python train.py --hidden_size=384 --norm_eps=1e-05 --lr_head=0.0104
Each number is 128 + 24 x the weight over the matrix's rms, rounded and kept within 0 to 255. Layers, rows and columns count from 0.

# layer 2 MLP up, 1536x384, rms 0.126, rows 1362-1374, columns 0-127
[[128 125 144 129 134 121  96 110 119 133 127 129 126  64 125 128 162 135 143 110 122 125  99 155 137 160 148 143 101 123 149 126 135  91 116 142 134 133 113 147 134 139 144 140 122 152  77 124 149  94 176 121 128 136 127 133 135 100 115 133 121 137 128 110 147 142  81 136 136  93 126 116 146 141 122 162 134  84 112 116 126 138 153 106 111 143 163 108 118 141 144 123  78 123 134 116 129 112 122  98 128 156 125 135  97  89 138  96 166 138 106 124 120 154 106 113 130 139 155  68 130 104  77  97 128 124 112 133]
 [161 181 119 147  92 134 114 130 143 134 147 157  98 129 131 128  95  99 121 113 133 139 113 136 163  84 109 133 142 137 172 123  95  95 126 118 152 156 156  90 120 106 126 145 124 122 150 119  95 130 135 118  92 123 142 139  99 140 122 139 124 140 107 107 147 150 128 164 146 130 144 113 143 143 152 130 106 160 124 106 147  65 127 148 132 116 148 121 152 121 144 167 118 113 106 115 157 101 122 172 148 122 140 133 173 125 130 142 199 153 111 161 142 140 134 150  95 108 125 147 148 145 150 121 108 129 159 146]
 [122 108 111 117 153 117 126 122 114 120 138 136  91 104 113 130 115 134  98 127 156 127 131 178  68 121 126 115 133 131 137 135 128 107 117 128 100 131 129 126 145  97 116 125 127  96 132 104 151 113 130 127 113 133 118 120 121 138 124 127 145 153 117 113 118 130 139 132 155 138 143 101 104 143 146 124 125 124 146 102 137 139 180 114 129 126 125 148 131 137 112 111 111  96 183 115 156 153 122 119 112 127 130 163 134 165 117 115 154 105 136 111 120 122 107 155 120  86 133 166 117 157  89 130 118 115 104 110]
 [142 153 143 125 139  96 159  61 111 157 107 135 101 106 160  96 144 131 103 144 155 138 147 153  92 139 136  76 112 125 123 151 134 131 147 139 141 139 153 150 132 143 128 151 128 114 109 131 124 120 141 180 120  89 160 134 126 156 114 115  87 122 146 123 118 139 157 144 140  99 184  87 119 154 150 149 163 155 123 109 107 158 167 110 113 144 108 164 142 141  71 142 106 100 118 144 157 112 143 113 168 120 135 147 143 162 139 121 158 120 137 145 148  95  85 154  89  97 134 120  79 106 122 114 145 142 120  85]
 [123 127 112  88 129 146 149  87 143 122 123 176 143 129 133 143 119 112 130 157 107 102  92  98 134 122  92 104 130 129 132 114 127 123 136 154 142 138 127 132 115 156  77 136 147 147 132 108 114 139 148 120  94 129 125 132  83 164 114 127 141 207 128 109 162 131 104 121 155 147 125 109 115 118 100 137 161 127 121 106 123 168 200 145  91 116 175 137  72 119 116 114  95 113  97 117 108  83 127 104 140 183 110 147 112 128 128  90 164 140 126  70 128 124  95 121 175 117 152 185 147 133 137  83  74 130 144 131]
 [127 123 123 130 161 146 108 146 133 124  97 138 150 139 127 113 132 118 122 129 175  86 114 148 149  84 170 123 144 133 138 165 173 115 126 130 100 114 119 148 152 134 138 137 100  93 127 164 123 158 126 128 138 105 139 133 108  95 145 140  98 141 127  94 146 105 105 100 138 121 137 128 120 111 104 130 124 113 171 129 139 108 101 137 119 141 121 148 168 111  98 130 129 147 178 142 136  85 182 136 111 127 119 150 134 147  91  77 117  95 136 112 129 149 143 153 143 139 112  95 146 144 131 117 136 154 153  85]
 [142 107 150 159 136 131 122 150  94 159 137 128 112 132 144 182 147 131 119 151  97 151 143 152 109 114 147  60 145 134 145 116 129  71 171 115 139  68 118 140 134  89 123 109 137  99 127  96 139 152 120 126 123 103 131 164 101 131 131 162  93 110 152  98 133 137 104 112  93 172  98 129 149 131 110 172 138 146 158  79 141 126  69 100 149 101  76 126 155  70 169 128 137  95 167 114 111 111 105 162 141 127 135 157 147 107 125 104 145 126 160 123 142 110 121 124  90 143  91 162 101 121 135 162 169 129 148  99]
 [ 93 140 111 127 139 174 136  90 147 167 146 166 116 172 145  98  79 129  83 132 120  87 155 151 121 173 132 120 185 107 163 157 126 144  99  94  79 115 139 124 134 118 167 146 153  94  74 132 120 123 102 134 113 102 135  53 100 124 134 139 141 173 172 105 141  98 192 165 100 183 143 103 164 132 140 123 134 116 105 104 146 148 149 153 145 134 156 123  90 132 104 170 119 166 117 129 139  86 130 122  79 149 111 138 122 136 111 153 184  96 133 120 190 121 142 154 139  98 137 140 124  82 154 131 147 153  77 158]
 [146 106 119 154 149 149 103 133  81 131  96 120 116 116  94 100 100 139 100 125 109 103 142 116 167  83 166 115 131 106 122 154  97  86  89 121 113 132 156 113 149 108 134 142 160 139 155 139 165 145  89 145 141 115 126 148 110  94 135 143 131 124 146 124  82 149 143 139 106 174 141 102 157 118 146 107 112 153  87 115 133 153  91  95  83 136 107  88 166 125 147 110 129  74 125 117  74  93 187 159 144  86 150 143 115 154 124 170  98 138  86 136 165 157 109 100  96 136 140  96 150 129 119  90 145 152 118 137]
 [118  62 108 141 102 137 128 114 115 132 131  96 100 126 160 121 106 141 123 133 142 142 136 128 128 144 130 130 149 119 137 134 120 188 146 163  97 104 146 117 133 146 152 161 153 120 150 151  78 132 130 164  93 180  90 139 134 125 140 120 121 109 114 134 125 140 137 131 101 131 120 118 109 107 105 152 139 160 152 141 131 138 148 121  76 141  80 144 127 114 171 165 111 125 181  79 116 143 100 126 105 159 126 130 137 138 118 180 147 115 135 130 123  98 117 143 111 126 150 149  70 132 142  98  97 117 131 145]
 [127  97 151 126 162 147 109 145 126 134 104 140 137 106 118 152 141 138 122 154 115 116 156 136 142 168 104  95 152  95 141 144 121 144 146 151 127 130 107  69 118 198 111  83 105 137 118 107 101  80 145 131 105 141 187 113  92 145 153 111 142 100 127 143 179 135 137 109 119 171 145 119 139  80 123 147 101 185 145 107 144 126 140 104 150 154 129 117 134 144 138 157 113 114 129 117  90 129 139 129 159 125 149 137  87 145 142 113  89 137 133 151  97 133 118 117 143 124 113 128 137 183 179 127 156 173 112 108]
 [159 108 139  76 124 157 135 127 148 168  91 148 131 113 117 149 184 134 109 148  83 106 116 127  89 135 110 135 198 134  98 116 130 129 154 105 133 152 124  41  96 141 132 179  91 136  83 147 114  76 132 113 106 190  76  80 119 127 132 136 116 127 134 145 208 142 142 131 121 150 126 166 116 124 140 159  92 128 153 188 119 103  83 107 148 111  94 118  82 101  76  70 105 103 159 108 121 151 116 161  79 104 142 140 145 117  96 139 147  92 156 118  87  51 135 117  60 151 120 109  94 123 100 181 123 121 168 144]
 [120  92 145 113 155 184 154 150 123 148 107  95 115 149 125 124 153 144 106 135 145 160 133 144 154 126 142 108 123 108  77 146 134 147 134 146 150 171 119 138 152 105 181 126 105 155  89 133 108 156  93 115 123 134 128 130 147 127  77 142 170  68 133 130 122  95 117 140 111 152  75 113 101 200 119 145 141 111 158 110 140 131 117 127 136 160 154 128 140 142 145  98 127 105 120 127 148 134 116  96 121 148  81 131 138 144 124 106 146 128  87 140 141 147 154 161 132  86 125 130 166 147 138 122 123 131 122 143]]
# layer 2 MLP down (transposed), 1536x384, rms 0.117, rows 1362-1373, columns 0-127
[[134 186 109 179 129 151 124  90 126 140 115 105 142 134 101 128 110 114 132 117 131 152 134 138  82  99 175 136 144 120 143 159 117 146 162 138 158 123 131 108 139 142 111 132  96 127 123  85 171 123 121 152 103 164  88 109 111 119 128 186 171 162 137 116 109 151 124 120 124 118 136 126 102 128 130 115 137 124 119 149 131 196  98 105 127 133 112  75  82 135 182 138  90 131  83 108  90 110 142 115 119 149 137 149 130 115 150 158 159 165 132  94 190  90  78  88 139 125  77 143 158 107 127 154 165 165 153 119]
 [129 110 131 107 131 109 119 141 124 114 129 155 147 124 136 123 103 113 130 134 147 100 132 118 149 149 142 126  87 116 122 122 159 116 106 123 124 134  92 141 148 105 132 100 134 121 119 147 131 108 118 122 147 116 136 125 144 139 127  81 137 129 131 170 144 144 118 148 163 144 137 111 141 108 116 137 104  94 144 167 115  98 152  79 109 148 126 139 131 158 127  98 108  94 126 176 116 144  98  70 120 127 138 134 116 114 132 150 142 144 138 141 124 162  97 113 149 152 106 106 121 169  90 105 111 140 117 127]
 [126 111  82 134  79 124 138 143 128 122  99 119 122 105 104 129 120 134 115 111  89 119 113  97 136 101 132 138 124  95 158 133 149 113 143 127 126 151 115 175 107 122 116 125 125 143 107 156 100 160  99 115  92 145 121  73 164  94 137 146 145 126  96 103 204 168 117  98 110 151 135 103  41 122  74 100 131 131 134 131 152  95 112 100 136 116 111 148 120 138 110 113  92 101 160 113 133 129 118 128 125 129 131 122 121 121 149 129 144 130 152 156 112  94 130 128 146 167 101  99 142 111 129 120 135 117 118 125]
 [103 121 162 121 162 138 124 164 132 100 144 128 126  86 100 127 132 135 122 145 137 164 134 114 134 150 158 130 120 157 108 169 130 116 138  97  96 158 132 113 148 122 160 122 126 151 125  73 144 111 169 102 125 157 165 137 121 154 143 107 111  99 125  99  90 162 169 110 116 149 105  89 132 115 158 127 110 152 127 130 124 127  77 146 121 115 138 107 161 157 130 135 139 136 153 117 114 166 107 137 133 123  85 139 196 121 158 135 109 136 176  96 119 137 133 152 130 128 133 135 136 192 141 125 145 105 101 130]
 [156 102 111 170  84 114 145 125 109 146 108 121 135 158  99 136 142  95 162 162 159  96 151 110 131 142 156 124 159 109 141 103 130 124  85 146 148 114 126 110  68 118 177  97 126 134 154 141 136 122 147 138 124 150 106 137 179 126  81 138 160 169 131 192 133 113  99  96  83 112  61 132 135 177 132 170 106 115 127 115 123 131 126 141 147 181  96 141 151 142  74 106 134 159 125 137 143 152 128 153 140 103 137 112 108 166 156 121 141 120 119 126 136 134 199  80 121 159 115 102 134 134 140 106 181 126 149 123]
 [133  94 142 106 138 110  96  92 133 131  89 102 157 137 156 114 138  78 122  91 106 130 126  93  76 130  96 123 137 101 149 143  81 144 150 136 101 118 131 147 108 157 148 149 138 115 142 149 116 115 130 110 124 140 114 122  97 114 127 137 132 171 118  92  93 147 130 141 117 122 140 117 127 135 147 134 152 141 119 153 122 131 121 146 142  93 123 115 140  81 116 101 145 119 143  98 125 116 128 145 162 144  97 137 128 106 113 154 116 155 151 125 119 134 115 160 128 128 140 132 125 151 155 127 127 133  99 125]
 [138 157  97 153 109 143 117 135 102 130 155 172 152 101  95 131 143 137 127 179 138 133 115 121 146 158 124 179 145 115 132 119 165 142 125 177 147 129 131 126 114 124 139 109 150 117  97 163 141  94 170 112 150 143 122 124 139 135 108 115 113 114 148 158 141 128 140 111 101 185 148 158 120 127 126  98 136 121 131 104 149  87 145 103 102 139 177 147 119 139  95 136 134 141 112  99 134 122 158  90 120 171 135 115 124 151 119 121 102 114 149 123 151 158 133 116 121 133 141 139 123 140 150 134 145 123 117 148]
 [103  87 113 118 151  96  69 100 127 165 114 155 158 111 136 136 119 130 122 135 143 136 110 146  99 135 141 150 128 151 138 139  88 104  79 160  87 101 171 134  70 133 137 120 180 140 124 114 109  92 103  88  53 154 205  88 110 113  92 105 137 124 167 141 175 120 182  86 113 120 137 114 123 162 116 153 128 147 153  98 103 172 138 135 161 116 114 129  92 101 178 156 135 104  84 106 124  77 117 142 123 140  85 153 177 112  95  76 153 130 130 123 138 130 184 121 126 112 106 155 167 107 132 152 129 135 107 197]
 [114 132  73 133 127  79 122 146 115 110 159  92 155 123 127 123  89 109 133 150 133 140 141 130 145 119  56 138 174 127 149 131 155 133 132 139 161 104 108 122 132 128 142 135 127  99 139 148 110  75 161 124 160  97 107 128 145 112  85 145 150  98 144 169 125 112 150  90 123 126 169 116 146 154 108 139 106 106 152  93 123 152 133 103 156 100  88 132 129 123  95 122 142 139 148 130 165 131 119  93 125 126 133 137 183 160 133 118  95 112  80 140 113 104 123 148 154 118 152 111 124 157 125 131 131 135 166 142]
 [ 97 132 135 129 104 134 158 126 133 106 177 135 150 124 124 136  99 128 153 127  96 126 125 156 138 149 114 162 127  99 127 141 126 130 103 149 135 119 123 114  95 143 147 134 101 123  87 126 141 139 108 104 128 139 106 106 147 137 152 110 152 138 119 108 123 135 125 146 131  96 117 140 143 118 113 151 124 120 115 154 115  97 115  98 119 134 146 141 139 173 122 107 142 124 155 155 131 103 172 111 133 107 147 135  91 132 132 102 107 139 113 119 103 148 119 113 131 129 117  84 137 131  90 135 116 103 127 127]
 [137 129 200  98 102 160 138 119 152 129 123 135 115 162 150 110 152 112 132  60 109  83  85 117 111 161 123 116 128 136 138 119 147 164 135 133 121 121 140 117 114 109 174 139 133 131 127 122 104 123 109 150  97 103 127 140 118  95 127 149 141 117 147 128 106 151 127 138 104 121 102 152  78 140 134 140 142 106 105  47 102 111  89 117 154 112 125 113 147 132 114 100  96 130 164 137 122 133 114 117 118 150 129 155 118 105 115 128  89 145 120 129 116 170 165 116 132 119 111 115 147 143 130 109 128 103 124 161]
 [127 148 101 140  82 113 136  92 127 185 146 146 151 100 184 152  82  85  91 141 148 195 149  88 159 154 133  97 152 104 127 107 184 159 137 169 121  90 134 142 147 151 191 107 139 140 117 155 104 154 138 140 101 104 158 150 166 111 128 126 133 135 127 108 126  93 173  80 151 119 128 126 103 233 145 114 153 138 178 123 125 142 144 117 125 114 127 147 118 101 123 135 130 128 128 155 156  95 116 130 115  98 138 162 141  92 161 150 141 145 123 147 143 108 102 133 119 143 119 139 109 120 154  78 147 114 110 135]]